From a checkpoint of a small transformer trained on Wikipedia.
Size: 13 layers, MLP 256 tanh GELU, vocabulary 1603.
Architecture: LayerNorm before each block, biases.
Training: a variant of Adam for these matrices, 158M tokens, 5381 steps.
Each number is 128 + 24 x the weight over its row's rms, rounded and kept within 0 to 255. Layers, rows and columns count from 0. The size above them is the row's rms in percent of the matrix's.

# layer 3 attention output (transposed), 32x64, rms 0.126, rows 22-31, columns 0-63
size [107 110  99  89  95 111  83  83 106  92]
[[ 55 157 174 105 144 129 121 107 165 104 153 115 179 139 134 131 122 112 113 143 134 131 140 159 129 139 120  95 126 127 102 109 139 150 145 118 126 125 137  80  84  77 161 168 149 139 117 127  95 153 111 160 132 141 124 149 146 135  99 102 134 106 133 116]
 [172 140 162 168 110 140 128 136 117 115 104 140 137 134 129 109 161 111 103 145 144  49 166 126  87 136 145 145 117 123 166 103 136 135 143 128 121 140 104 126 142 176 124 124 122 107 152 161 128 105 144 136  93 120 132 129 107  76 130 127  74 155 118 112]
 [108  94  91 130 129 135  88 140 123 149 109 128  93 121 134 164 126 101 151 131  98 174 100 110 141 105 141 109 145 143 139 159 115 111 127 146 129 120 151 152 152 176 104 111 117 125  77 120 137  91 162  89 183 128 140 114 110 164 120 172 140 156 125 124]
 [115 140 131  90 147 122  86 147 119 140 121 145 111 114 150 131 117  99 150 120 116 129 132 130 155 162 167 135 161 171 160 156 138 114  99 151 125 133 153 164 133  95 163 130 131 143 157 109 131  69 105 137 123  77 148 141 137 147 120 133  81  85 109  90]
 [122 129 146 144 121 149 151  85 142 165 155 111 102 118 102 147  75 125 123 156 126 144  74 123 115  90 128  86 132 167 159 120 130 141 134 143 144  90 154 131 129 163 137  97 164  89 129  98 107 133 142  79 124 168 137 113 110 135 117 150 133 149 159 125]
 [121 114 151 124  99 130 158 140 118 176 139 103  85 106 145 161 106 105 145 129  92 148 104 105 128  85 103 124 127 149 117 141 130 174 127 122 121 104 142 128 153 183  92 108 116 137 100 128 155  92 130 103 146 185  99 119 130 155 117 116 132 175 140 140]
 [129 133 124  96 143 125 101 173 152 162 117 148 100 124 115 135  86  96 170 127  97 155 110 109 140 149 183 115 156 159 141 151 135 114 106 135 125 143 165 174 146 105 146 122 114 137 117 104 132  64 133 109 119 106 141 135 109 162 130 141 128  90  92 121]
 [103 146 145  91 148 107  87 139 120 147 121 136 100 125 149 153 114  84 161 120 118 142 122 129 143 153 165 107 156 174 160 160 149 111 118 152 112 141 140 160 123 106 153 121 133 148 160 114 130  52 111 141 133 111 145 122 130 147 103 127  93 100 113  82]
 [113 101 142 151 122 147  79  86 147 100  99 126 135 136 129 114 155 109 102 162 104 135 118 164  91 141 123 125 144 139 166 121 106 105 151 131 106 112 130 118 125 177 142 139 129  95 149 160 106 161 129 112 159 100 145 141 105 111 143 190 110 180 138 115]
 [ 82 139 150 125 122 125 134 100 143 121 137 108 174 149 123 145 168 140 107 157 135  83 166 141 115 110 103 124 114 101 107 105 115 152 162 139 144 141 112  80 118 106 132 147 142 136  86 146 109 170 130 157 117 147 140 129 171  92 103  73 116 113 152 112]]
# layer 3 attention value, 32x64, rms 0.122, rows 23-31, columns 0-63
size [116 102  77  96 106  80  69 115  91]
[[104 136 120 106 124 135 143 141 128  86 127 139 132  98 128 130 153  84 116 153 142 123 121 140 175 154 108 110 138 189 127 133 130 153 128 132 139 136 150 125 165  90 122 129 112 125  87 114  96 102 160 104 183 159 134 120  62 121 150  77 122 120 122 135]
 [133 122 147 100 121 115 129 164 113 115 103 127 133 111 133 156 131 149 106 128 135 107 125 122  94 104  90 103 123  52  99 146 141 141 121 150 131 110 131 162 161 152 165 101 139 142 167 144 122 177 119 143  51 116 121 110 138 126 140 129 163 118 143 108]
 [125 132 135  99 123 155 133 144 113 154 107 116 131 165 176 130 119 166 132 126 137 110 119 167  79 143 142 131 102 108 114 119  92 137 117 165 111  96 137  86 169 100  79 119 113  84 125 104 120 166 135 121 101 137 148 132 161 111 159 134 182 129 140 115]
 [113 148 142 123 125  85 137 110 118 132 166 120 152 108 118 107 149 130 166 137 125 133 169 122 110 117 115 132 148 163 163 129 104 113 111 143 143 128 122 163 155 101 150 123 143 148 125 174 133 103  77 112 120  98 121 104 108 122  56  94 174 152 123  90]
 [104 147 129 159 119 113 127 127 120  63 137 118 167 124 125 148 137 127 146 137 173  84 110 117 116 132 115  82 146 102 125 157 134 121 139 113 156 115 137 126 161 137 189 122 139 119 175 156 138 111  88 120 103  77  78 126 115 134 105 118 152 115 120 132]
 [154 117 154  60 134 103 144 120 114 104 134 139 122 159 146 121 133 141 119 137 115 117 120 127  68 124 100 159  95  69 116 140 115 153 134 137 120 120 153 111 163 121 150 104 137 111 139 136 148 186 127 110 150 143 114 128 190 127 138 126 117 118 164  94]
 [136 148 149 159  96 134 148 129 120  93 128 123 156 158 151 145 106 170 105 124 141 116 127 162  97 142 108 131  75 102 104 115  95 164 108 174 137 104 144 112 172  81 112 109 136 102 126 110 175 156 146 118  92 130 132 143 134 125 147  97 154 153 114 140]
 [ 94 121 123 137 166 112 140 127 117 174 126 142 138 103 147 121 123  76 125 136 170 124 139 107 144 167  83 135 130 135 129 128 131 142 132 140 139 108 121 162 174 159 121 102 138 151  89 121 114 115 176 126  54 146 155 129 135 112 109 108 118 132  97  86]
 [107 123 107 146 127 159 112 131 147 129 117 118 142 134 102 113 133 105  98  83 138 144 149 168 183 143 174 117 104 154 148 113 132 143 121 146 143 150 122 150 141 132 104 125 117 115 158 138  81  68 165  78 131 120  94 135 106 123  79 122 124 130 108 160]]
# layer 3 MLP up, 256x64, rms 0.15, rows 0-42, columns 0-63
size [ 75  93 100 113 121 106 110  97  97 112  97  99 110 106  14  94 103  80  81  95 100 100  91 101  99  83 118 113 107 112 102 112  74 107 102  91 108 110 107 103 106  98 111]
[[131 141 117 119 137 158  91 130 138 128  89 121 154 178 165 127  99 124 116 106 154 104 108 171 108 163 147 132 135 172 133 114  93 129 107 197 112 123 145  76 136  79 118 158 123 134 131 115 132 112 128 127 108  99 157 156 119 104 149 115 128 143 149 113]
 [158 143 103 126 114 152 121 133 138 150 118 123 108  79 103 140 121 106 111 148  87 134 104 143  89 104 153 136 118 122 100 159 137 143 162 117 152  90 123 130 118 143 130 112  95 167 131 103 161 153 160 164 120 155 105 185 120 125 101  75 125  87 127 141]
 [106 164  94 173 125 167 118 136 116 122  95 124 134 154 129 131 113 144  71 121 148 117  93 155 167 141 137  98 148 167 109 128 146 155 114 134 103 123  81 122 149 144 124 142 102 110 125 128 118 119 111 105 117 138 137 102 118 102 121 131 140 204 151 167]
 [151 138 137 131 161 100 106 157 161 131 131 165 138 195 129 115 119 132 137 109 137 132  88 161 138 105 116 103 129 139 148 183 139 115 115 161  81 106 105  77  99 114 117 142  96 122 121 133 174 108 113 116 155 118 110 122 165 124 124 136 125  88 147 126]
 [146 156  97 175 141 142 109  97 125 145 124 151  87 149  66 104  92 152 106  94 159 136 124 156 148 154 141 148 132 130 107 161 143 141 134 156 108 120 138 105 136  67 123 163  85 125 120 144 139 110 110 160 110 114 134 109 116 107 106 109 132 128 146 158]
 [131 125 126 142 136  92 122 125 122 101 157 164  67 106 101  93 143 103 151 142 131 107 110 144 105 130 128 111 103 171 119 137 117 129 118 135 134 124  96 140 160 111  97 179 108 127 109 134 179 133 170 132 127 114 114 139 178 161 116  94 158 111 147  89]
 [131 157 129 154 159 134 115  94 146 157 145 151  90 161 121 117 108 120 129  84 101 123  86 155 125 134 128 170  94 132 108 169 120 173 138 150 126 125 144 103 159 125 121 103 125 135 176 139 150  79 151 125 116 124 108 117  79 129  91  99 131 154 152 137]
 [186 132 125 112 150 107 105 129 105 142 120 131 158 165 158 110 100 145 127 153 117 116  81 143 109 115 118 107 131 135  83 147 118 158 154 140 105  86 137 137 147 125 103 104 107 103 154 105 118 160 107 141 119 137 169 162 121 126 147  93 163  92 175 111]
 [140 140 128 117 119 107 102  88 165 134  87 138 118 122 102  84 134 136 111 145 166 148 119 129 138 149 158 156 164 142 145 136  93 109 103 122 104 134 132 129  81  78  81 159  86 162 149 156 133 115 123 129 172 116 122 120  93 141 108 148 134 159 144 110]
 [109 166 116 128 136  68  93 148 146 113 135 160 122 111 140 143 152 164  89  93 126 148 114 135 138 135 152 109 127 159 137 152 103 131 137 133 104 118 132 125 150  71 163 109  75 147 112 137 115 118 128 171  86 127 137  82 144 119 120 130 103 164 143 108]
 [142 141 143 108 175 124 147 125 144 127 132 154  81 125  89 139 139 139 138 128 112 137 102 123  76 130 107 131 103 121  65 138 135 152 116 161 139 113 135 118 147 125 145 138 125 178 159 131 131 156 142  85 125  90 186  90 156 106 112  88 127 136 138 146]
 [127 144 110 192 119 128 146  96 117 148 138 132 126 137 117 109  76 135 122 135 171 101 133 156 110 196 138 136 107 129 142 124 140 162 135 144 133  96  83 123 149 137 117 116 128 109 144 119 118 138 176 106  63 154 138 127 139 141 102 112 120 133 100 162]
 [149 157 106 126 109 163  81  96  92 170 112 160 154 100 148 104 113  84 160 153 114 107 100 121 108 124 143 112 148 140  98 151 107 119 177 138 107  98  97 135 104 123 112 195 128 153 158 128 140 135 138 129 139 147 124 101 107 131 127 123 136 117 142 151]
 [138 143 120 148 195 125 122 143 134 183 118 127 115 120 113 146 117 146  99 138 135 135 122 120  65 134 132 106 128 102  89 137 126 113 113 117 139 169 120  97 113 108 137 121 102 192 146 155 161 133 132  91 102 105 145 142 168  92  92 133 139 129 148 135]
 [125 148 142  88 141 163 131 145 148 126 130 129 146 125 133 156 107 109 157 126 166 148 130 176 145 128 125 188 119 143 183 137 130 159 105  54 172 142 106 151 159 132 121 121 148 112 102 115 156 144 123 103 101 115 147 122 140 119 146 136 126 125 170 142]
 [129 167  89 135 129 166  89 124 125 167 111 134 158 140 112 105  73 143  88 112 111 147 155 154 137  94  88 147 129 120 138 140 173 159 136 152 169  92  85 155 129 126 124 116 132 104 132 119 122 113 135 113 131 145 109 126 102 124 154 119 113 106 152 179]
 [136 156 137 169 127 140 123 102 136 180 158 112 109 107 132 155 126  74 160 115 117 127 110 139 126 128 124 186 137 170 102 156 131 122 167 120 124  84 142  93 124 130  89 118 100 127 112 168 107 128 119 122 118 139 116 119  72 139  96 119 148 166 116 119]
 [118 127 109 116 174 112 101 115 128 178 129 115 110 149 133 152 112 104 115 129 108 149 105 136 118 125 112 132 132 174  84 176 110 158 126 147 116 138 131 118 200 147 139 144 107 180 159 149 117 101 159 119  84 137 108 138 148 118 110 114  96 141 135 102]
 [174 199  94 125 131 128 107 124 150 123  89 153 136 114 111 108 155 157 113 124 139 120 126 132 117 142  98 147 146 109 126 133 123 122 148 150  96  98 105 105  74 103  85 151 122 137  90 125 112 135 128 170  86 136 123 141 120 126 156 120 149 148 179 149]
 [136 164 100 148 141  97 129 113 140 105  94 118 115 119 106 124 127 126  85 131 176 100 128 172 145 189 135 173 136 136  77 110 150 163 154 123 121 146 106  91  92 115 111 118  99 126 127 141 119 124 155 119 122 115 126 147 108 101 131 130  84 118 154 169]
 [197 146 105 156 122 120 128 123 128 119 106 135 126 123  95  77  87 135 111 154 149  90 141 144  96 163 101  85 109 123 127 129 111 138 160 122 133  88  92 126 127 113 150 134 130 129 158  99 144 146 193 164 125 130 128 143 143 124 140 110 108 104 137 157]
 [101 149 135 186 144 150  84 122 142 135 116 136 113 114 158 140 110  95 135 129 163 151  87 132 151  99 102 125 123 177 130 134 122 125 160 131  87 110 121 134 121 160 105 111 105 123 106 136 166 107 121 113 121 157  90 108 113 163 114 145 139 192 122  97]
 [101 194 121 123 131 112  91 111 186 113 131 148 123 112 120 125 122 149  83  99 132 146 149 119 108 104  85 181 110  89 114 155 127 139 122 133 107 129 114 104 102  89 132 104 120 142 182 143 121 106 152 123 157 121 158 100 137 140 128 133 132 144 155 146]
 [157 162 132 137 125 113 124 119 119 114 115 185 127 160 113 126 140 111  92 108 119 168 124 117 164 100 143 131 133 137 128 101 132  89 112 157 108 130  74 129 127 125  83 107  74 130 108 116 144 149 105 164 124 140 101 118 170 103 156 139 169 136 164 149]
 [141 133  53 169 158 125 126 107 148 169  93 113 128 150  82 131  64 171 117 122 121 128  86 161 112 134 142 129 124 120 129 123 104 159 140 116 121 116 128 121 134 132 128 149 138 171 181 138 114 125 106 120 151 150 143 129 104 113 130 130 162 131 134 159]
 [201 158  92 107 133  90  95 113 143 121 121 152 122 152 119  55 140 131 158  81 129 183 120 138 137 107 121 144 106 136  94 123 122 108 161 113 134 134 135 120 114 111 129 113 130 132  85 162 112 120 140 151 149 129 107 122 119 135 117 139 147 124 138  88]
 [145 120 138 110 145  98 151  95 138 160 162 167  90 111 112 126 115  93 147 137 135 112 125 137 139 116  95 161  91 137  98 125 146 138  96 175 134 115 126 100 141 140  97 168 133 156 141 112 135 148 176 159  67 108 175 141 124 134 152 128 148 145 127 118]
 [154 126 136 121 154 141 131 128 119 151 107 128 101 160 127 143  92  99 145 106 112 165 107 131 126 138 110 149 112 156 126 130 125 120 117 182 135  61 175  66 136 130 138 128 122 141 159 140 114 113 180  97 102 157 145 155  97  97 115 122 125 157 152 112]
 [134 137 125 124 157 120 127 148 146 127 141 136 157 145 102 105 132 146 111 123 107 110 114 147 114 117 115 129 114 135 125 185 146 164  93 142 129 137 121 135 175 113 146 108  84 150 179 110 100 154 142 169  74 137 123 116  79 134 106  89 173  95 138 104]
 [107 149 134 130 145 145  70 107 133 152 115 162 106 113 143 113  96 124 121 100 151 111 116 147 110 140 137 164 121 143 134 177 110 109 160 166 115 121 141 125 106  94 154 153 100 147 135 156 135 103 137  94 116 107 139 140  76 108  99 151  84 120 183 135]
 [129 146  94 154 129 135 109  91 119 132 120 120 115 106 143  66  92 108 113 160  93 140 127 145 140 148 126 167 140 187 141 142  71 110 132 129 127 129 117 139 177 139 112 105 101 136 105 118 141 138 124 186 149 147 104 123  85 145 126 122 145 156 139 118]
 [117 132 112 114 168 143 104  97 145 111 106 169 134 117 133  87 121 143 122 121 143 118  84 203 136 120 168 122 125 129 115 116 138 136 128 153  91 114 123 137 124 101 110 147 123 148 163 146 159 125 175 159 102  90 168 137 121 131 152 120  78 100 143 131]
 [142 150 113 159 145 129  87 102 130 100 113 133 110 145 146  97 101 126  89  68 180 137 107 143 143 132 113 146 122 114 151 157 145 139 136 110 110 133 170 122 135 128 156 168  95 133 114 157 152  87 102 170  86 114 130 131 115  92 121 127 116 154 124  95]
 [115 155  94 165 129 113 135 114 139 139 170 125  70 111  74  84 105 108  93 133 157 152 121 156 142 138 154 131 120 177 122 121 132 137  78 134 139 145 174  83 157 120 130  94  91 127 153 118 148  98 154 121 127 131 118 127 131 131 115 138 114 145 145 124]
 [145 124 112 107 174 145 143  93 142 174 151 132  74 140  97 119 115 116 117 138  80 168 120 142 101 109 103 177  93 149 117 125  96 153 126 122 145 116 157 106 148 146 113 126 151 160 157 129 118 144 111 117 198  97 136 123 122 134 115 127 134 151 143 130]
 [151 172 107 167 115 118 125  72 106  96 128 129 144 146 135 117 129 106 138 107 151 107 119 151 109 143 175 160 119 136 100 136 135 121 148 130 157 135 143 124 113  98 146 140 120 117 135 166  82 151 115 125 101  71 143 149  87 148  70 130 141 120 143  97]
 [123 165 108 134 125 116 129 112 121 113 118 116 144 153  93 110 124 142  95 142 139 138 130 153 110 137 107 137 109 150 136 152 118 122 109 129 135 114 126 138 149 116 157 116  67 170 132 161  93 152 146  93 153 156 128 150  54 115 141 151 145 120 202 106]
 [121 158 112 170 112 117 120 150 149 147 124 124 104 120 108 108 129 173 125 105 164 166 136 153 106 143 156 114 131 120 133 149 148 133 136 111 127 141 129 102  92 101 167 133 117 152 175 167  96  86 121  83  95 105 113  87 151 121  69 126 111 136 123 133]
 [112 127 145 137 136 120 143 108 162 154 153 144 106 161 137  87 134 117 150 136 113 129  76 122 183 120 112 170 107 141 107 151 158 163 109 185 119 123 148 122 156 143 151 119 141  91 120  95 155 130 104 140  99 127 127  91  89 132 141  77 114 127 124 141]
 [160 152  83 189 109 124 132 106 105 136 168 121 113 157  96 127 113  78 103 130 176 130 124 139 143 155 145 126 100 174 142 133 143 116 112 131 138 110 127  79 145  99 141 128 132 135 128 103 124 114 133 141 107 153 117 158 101 114  85 114 162 152 117 167]
 [131 152  86 148 121 101  93 123 105 119  89 137 112 137 142  93  89 167  87 130 174 144 123 154  99 142 135 122 125 124 103 127 130 123 105 184 144 152 104  89 110 130  91 136 108  92 141 108 172 130 119 100 148 119 167 112 147 116 133 144 128 157 164 122]
 [163 159  96 152 163 149 117 123 143 149 145 147 122 138 127 139 147 153 123 118 113 122  95 133 136 112  85 141 103 111 106 137 118 140 165 164  93  90 152  91 128 108  90 126 116 162  94 181 116 109 106 164 118 126 134 127 145 119  89  91 149 147 170 154]
 [155 136 135 124 171 144 135 111 104 168 121 164 156 199 113 131  97 155 125 117  82 123 122 139 138 110 137 129  80 127 121 108 113 114 105 158 162  97 119 127 177 141 133 106  87 126 141  96 156 120 133 123 107 143 175 146 140 127 123  88 115 116 147 140]]
# layer 3 MLP down (transposed), 256x64, rms 0.105, rows 0-42, columns 0-63
size [100  96  84 108 116 117 118 116  86 116 100 134 118  99   9  91 114  61  53  98 112 122  69  96 104  72 113  98  94 133 101  91  97 116 103 107 113 129 100 121 114 109 102]
[[150 116  98 130  94 110 117 130 147  74 131 164 125 153 145 154 146 139 100 124 124 133 173 160 119 147 106 123  91 134  93 133  81 143 129 105 144 121  91 144 118 125 108 132 125  83  82 145 143 179 124 137 149 139 181 107 137 124 125 141 161 119 102 159]
 [ 92 169 132  91 122 102 148  96 141 125 107 140 142 142 140 119 150 128 149 164  95 133  95 118 143 102 126  77 146 134 169 142 112 184 113  98 141 121 126  99 137 125 153 117 124 147 112 134 136 107 158 126 144 119 182 127 164 117 106  83 144 122  93  90]
 [ 65 128 130  91 168 106 140 110  94 153 102 137 142 157  96 129 126 123 101 152 124 112 156  87 121 130 109 124 140 109 162 103  73 116 140 126 102 141 121  97 119 166 155 118 141 139 144 145 168 154 188 126 119 136 106 166 133 146 117 140 107 145 121 131]
 [114 145  95  97  75 205 124 130 135 133 133 169 130 157  92 133 122 102 104 127 119 115 126 125 127 132 137 175  98 138 130 120  87 142 123 109 146 142 115 112  91 123 132 163 124 152  96 137 152 131 148 110 141 131 120 134 134 134 105 174 157  99  84 166]
 [142  28 103 133 130 106 130 169 119 125 103 166 109  99 159 142 134 111 133 143 129 144 112 126 127 132 112 154 134 138 137 143 111 101 134 120 109 138 150 117 114 143 102 123  88 117 141 123 161 107 144 140 198 133 110 132  98 129 118 134 127 179 158 115]
 [144 152 161 162 115 143 135 135 125 100 122  83 124 107 164 109 134 133 153 179 120 137  69 144 134 131  94 120 139 130  99 121 130 123 114 152 137  74 142 163 120 130 124 147 151 175 122 116 116 157 113 107 118  85 110 122 115 120 112 173 170 109 155  99]
 [164 199 113 114 127 154  95 108 140 184 144 134 112 107 140  92 127 116 133 120 120 120 121 165 115 119  87 176 106 133 110 138 116 116 127 117 125 104 120  92 158 114 150 115 115 113 135 195 131 125 137 138  98 144 147  93 130 143 101 104 132 153 159 112]
 [113 147 149 100 113 115 155 127 152  96 114 125  99  76 194 112 125 125 166  73 101 136 156 171 127 138 127 139 108 134 148 140 158 142 122 121 103 155 154 137 108 129 118 109 119  88 151 135 134 106 155 156 131 191 115 139 116 120 147 123  97 108 128 109]
 [138 147 108 146 125 118 111 130 108  74 130 114 148 109 107 126 144 124 113 111 121 156 132 157 145 118 140 156 127 140 120 156  95 148 106 148 144 134 159 123 104  99  86 132 125 180 157 122  84 106 146 140 213 131 100 124  73 107 126 141 108 133 139 117]
 [118 154 101 176  95 116 132 144 121 131 138 107 143 124 170 148 125 126 109 117 158 116 111 114 139 127 120 128 118 181 109 130  95 140 148 156 112 103  87 143 144 120 164 107 115 137  89  81 115 112  91 172 118 148 152 135 131 105 156 147 164 141  67 139]
 [157 150 135 125  94 121 140 132 177 143 118 166 106 164 108 128  90  60 123 162 113 114 139 124 149 120 122 142 107 121 118 136 122 137 133 112 148 142 140 140 148 117 105 110 163 178 102 155 161 126 136  80 126 116  87 118 114 117 117 111  96 117 113 187]
 [169 126 125 156 125 177 117 116 124 144 186 104 145 145 182 140 130 113 134  76 157 128 123 130 129 131 105 105 104 131  80 122 150 154 118 109  99 111 141 153 120 127 171 136 152 127 142  93 111  64 124 145  98 116 101 128 107 134 127 121 163 124 146 131]
 [114 140  84  96 116 137 132 139 125 146 129  81 123 145 126 143 106 117 119 112 114 117 164 140 137 163 151 145 114 134 141 129 129 141 130 177 164 128  89 122 165 110  89 135 133  84 143 129 148 147 223 102 107 125 105 101 105 117 131 149 139 148 127 123]
 [162 140 130 146  82  76 128  92 128 113 158 122 157 152 112 156 146 172 104 113 113 107 158 110 139 118 124 119 133 173 120 111 138 137 106  92  84 160 138 145 161 108 117 119 131 117 100 135 142 161 118 122 152 142 106 139  92 118 126  78  99 167 151 118]
 [149  97 116 176 129 142 114  92 163 129 111 129 108 127 123 122 150 131 146 136 110 131 129  92 112 162 169  67 131 111 100 123 151 110 149 183 103 120 139 126  92 116 143 141 124 126 157 140  95 123 149 168 155 127 117 122 141 155 131 143 187 129  80 124]
 [125 157 155  81 132 112  99 128 146  94 127 112 134 122 139 102 120 115  97 144 103 131 143  93 142 169 161  97 134  98 135  86 205 118 111 148 116 118 123 139 140 115 152 122 156 138 113 180 144 152 136 133 128 131 129 142 100 101  93 146 176 124 102 119]
 [ 95 129 128 103  99 134 116 129 114 153 101 170 134 150 146 160 114 101 119 131 103 123 157 108 113 101 161 141 132 166 173 120 140 131 152 131  69 148  95 129 152 123  94  89 146 146 103 104 151 179 112  97 123 102 141 158 136 124 101 147 102 128 156 155]
 [120 120 129 119 150 137 121 141 125 164 127 137 120  66 145 102 117 104 122 127 144 113 155 104 153 105 126 114 128 140 158 140 119 123 175 154  90 144 129 174 144 139  52 160 124 122  75 119 140 117 135 130 135 159 118 107 132 103 146 100 117 119 107 187]
 [109 133 180 102 101  85 129  87 161 133 148 148 107  84 107 130 115 134 124 137  98 152 138  95  94 104  92 155 113 104 105 149 125 108 154 164 107  79 112 129 108 163 146 120 146 165 145 156 154 170 143 112 144 135 113 118 109 151 133 114 142 146 139 124]
 [104 138 146  89 137 127 167 163 104 140 142 167 108 138 157 133 102 120  90 184 142 113 120  85 151  85 146  87 158 109 159 132 154 146 107 127 123 119 120 128 131 123 140 112 146 134 113 117 135 156 136 119  71 110 167 141 118 147 152 116 147 161 117  87]
 [144 168 108 133 111 133 140 134 102 128  96 113 127 142 100 129 137 137 149 116 148 132 153  65 127 123 129 130 120  81 134 154 145 120 108 129 155 162 111  95 152 143 189 122 108 169 188 158 136 115 135 114 102  88 115 143 138 126 139 107 161 123  94  94]
 [117 124 143  67 115 119 144 119 118 140 112 145 104 120 141 120 118 125 141 156  91 146 127 116 117 107 101 166 158 139 159 147  87 110 101 115 148 134 117 133 161 103 101  95 144 139 128 128 141 151 182 133 195 119 164  95 183 123 116  99 124 142 140 130]
 [167 169 154 115  87  83 116 109 129 150 158 117  85 151 110  96 137 127 128 108 116 134 117 145 122 132  92 136 114 130 108 123 128 152 116 108 105 172 142 147 150 145  96 136 181 101 123 162 149 146 120 116 141 154 140 117 127 144 127  45 129 118 147 132]
 [ 86 176 136 123 121 144 114 128 138 110 156 146 157 106 108 132 111 116 126 176  80 113 140 149 182 157 110 143 115 138 106 100 147 130 130 117 112 129 132 170  83 128 105 125 131 152 117  86 154 141  89 138 145 125  92 135 156  95 139  94 161 142 143  95]
 [166 138 134 181  98 110  88 123 106  90 109 112 117 160 166 120 128 114 114 134  85 135 120 144 135 125  98 111 142 156 108 132 114 105 117 162 131 151 151 161 118 117 158 126 123 109 106 132 135 149 128  95 141  78 119 154  90 170 126 150 159 181 117 108]
 [161 239 139  83 147 111 101  83 107 111 174 123 136 154 146 118 136 157 128 157 109 156 131 121 141  80 148 131 115 135 115 116 135 117 149  89 134 131 127 107 120 101 111 137 129 135 106 142 142 115 125 141 106 125 112 138 114 126 118 133 148  99 114 136]
 [105 140 155 157 105 155 133 127 141  70  93 141 111 150 104 111 126  78 132 107 164 145 109 130 113 103 170 141 114 152 136 128 124 139 108 115 131 114 129 141 180  97 162 111 127 107 158 177 121 157 121 120 165 120 120 102 120 140 131 178  96 105  99 129]
 [152 114  89 104 141  85 142 129 135 105 126 150 121 164 174 131 131 105 127 135 116 114 171 124 118 175 166  99 134 136 101 163 140 130 109  70 120 150 131 168 136 114 109 158 153 180 132 114 136 147 118  84 105 118 142 117 135 133 102  83 146 140 116 119]
 [120 145 123 131 162 142 113 102 122 181 167 154 116  80 192 140 124 129 138 139 124 130 143 162 150 108 123 133  99 135 119  85 110 153 112 126 164 122 157 104 132 120 117 137 114 115  96 162 114 136 105 129 149 162 111  89 110 135 153 169  92 126  88 148]
 [137  83 136 169 128 105 171 141 146 156 117 167  81 138  99 138 133 115 140 114 164 101 128 104  95 130  48 135 135 142 143 152 119 113 138 127 125  99 121 104 124 104 125 137 120 136 158 123 139 136 148 108  88 149 104 171 142 107 121 108 125 109 154 168]
 [103 146 129 142 131 140 147 175 122 165 112 102 159 135 118  98 116  95 135 122 167 140 142 113 170 131 143 137 104 140  84 124  74 101 112  90 109 176 143 112 143 106  83 152 120  97 107 144 154 138  92 115 126 166 133 122 159 127 146  90 122 120 145 133]
 [ 93 106 139 144 130  93 136 114 127 150 141 159 130 126 122  70 106 125 153 126 142 131 119 169 143  94 153 189 149 130 128 177 153 161 139 107 133 107 102 126 110  85 110 106  89 140 155 200 113 114 121 167 111 133 123 120 121 127 118 126 121 130 139 125]
 [180  86 101 133 157 100 129 148 108 120 128 181 140 140 103 112 129 144 130  86 151 128 125 132 142 178 170 137 113  94 126 126 159 132 136 147 150 121 137 134 131  87 127 133 169 122 133  64 116 112 132 148 110  99 119 138  88 127 110 130 139  86 133 161]
 [113 145 150 117  83 120 144 166 111 177 153 109 155  96 115  99 128 116  70 104 129 128 142 138 140 162 132  86  96 149 147 149 104 135 130 128  90 123 152 144 145 123  98 110 147 117 132 151 146 146 130  94 103 174  98 106 109 128 167 119 119 119 155 169]
 [ 93 127 141  92  97 154  52 131 141  95 104 167 144 145 137 151 130 127  93 132 126 114  80 112 166 138 106 137 135 169 162 136 131 125 109 150 134 126 137 181 111 133 123 157 140 110 118 105 146 161 138 113  88 114 122 126 137 143 147 157 114 140  94 105]
 [153 149 139 136 111 136  99 113 118 110 176  69 152 137 134 101 156 152 132  63 111 135 105 103 135 116 178  98 148 126 111 132 125 152 152 130 145 166 175 115 115  99 146 136 134 136 172 129 105 113  89 105 124 127 118 148 138 113 166 117 114 129 130  95]
 [140 173 118 131 136 128 130 114 146 113 110 131 129 115  81 132 158 126 100 149 212 123 104 134 133  95 114 142 160 126 141 134 156 128 122 122 181 119 147 113 157 146 127 150 130 140 105 113  82 132 103 139 134 114 140 105 176 130  90 121 108  77 108 106]
 [103 146 146 138  98 109  99 140 129 148 103 126 110 117 145 145 135 147 123 136 140 104 123 114 148 138 111 111 124 162 145 111 158 160 125 119 127 106 126 166 150  92  87 114 140  96 109 117 168 161 176 143 116 163 209 108 137 117 120  73 120 125 129 102]
 [153 148  96 120 115 119 139 110 136 118 127 149 159  91  93 175 103 153 110 110  81 109 153 136 127 128  87 134 135 117 160  95 104 120 141 174 106 133 115 162  78 120 128 178  97 128 145 161 117 122 157 116 115 120 100 129 178 143 125 160 137 141 130 116]
 [159  86 143 117 134 158 145 148 123 153 136 104 119 131  95 100 124 169 157 101 126 140 116 129 103 134 140 116 110  90 167 117 155 176 133 138  86 115 168 146 124 135 122 104 160 127 151  99 147 146  95 103 103 143 111 118 116 112 189 120  88 108 151 155]
 [138 147 120 137 138 176  93 135 173  99 150 117 120 126 144 156 137 162 165  79 106 119 162 142 127  78 145 137 140 165 144 123 133 127 100 104 136 148 124 135  84  89  69 130 138 105 130 144 136 111 126 138 175 132 110 123 101  97 113 153 106 119 111 136]
 [130 157 122  96 122 129 147 122  99 154 175  89  89 140 118 106  68 126 122 118 119 173 129 144 142  87 114 151 152 121 131 163 148 139 158 117 103 153 140  99 166 125 138 133 115 117 108 161 161 144 144 116 127 158 122 132 140 108 143 112 139 107  60 148]
 [133 160 140 132 140  86 146 108 141 137  76 121 134 131 118 120 130  57 127 123 142 102 122  97 119 124 142 136 172 148 129 140 139 117 159  96 175 191 155 143 134 146 130 125 140 148 121 157 111  96 128 135  98 145 114 138  93 126 117  97 143 151  92  86]]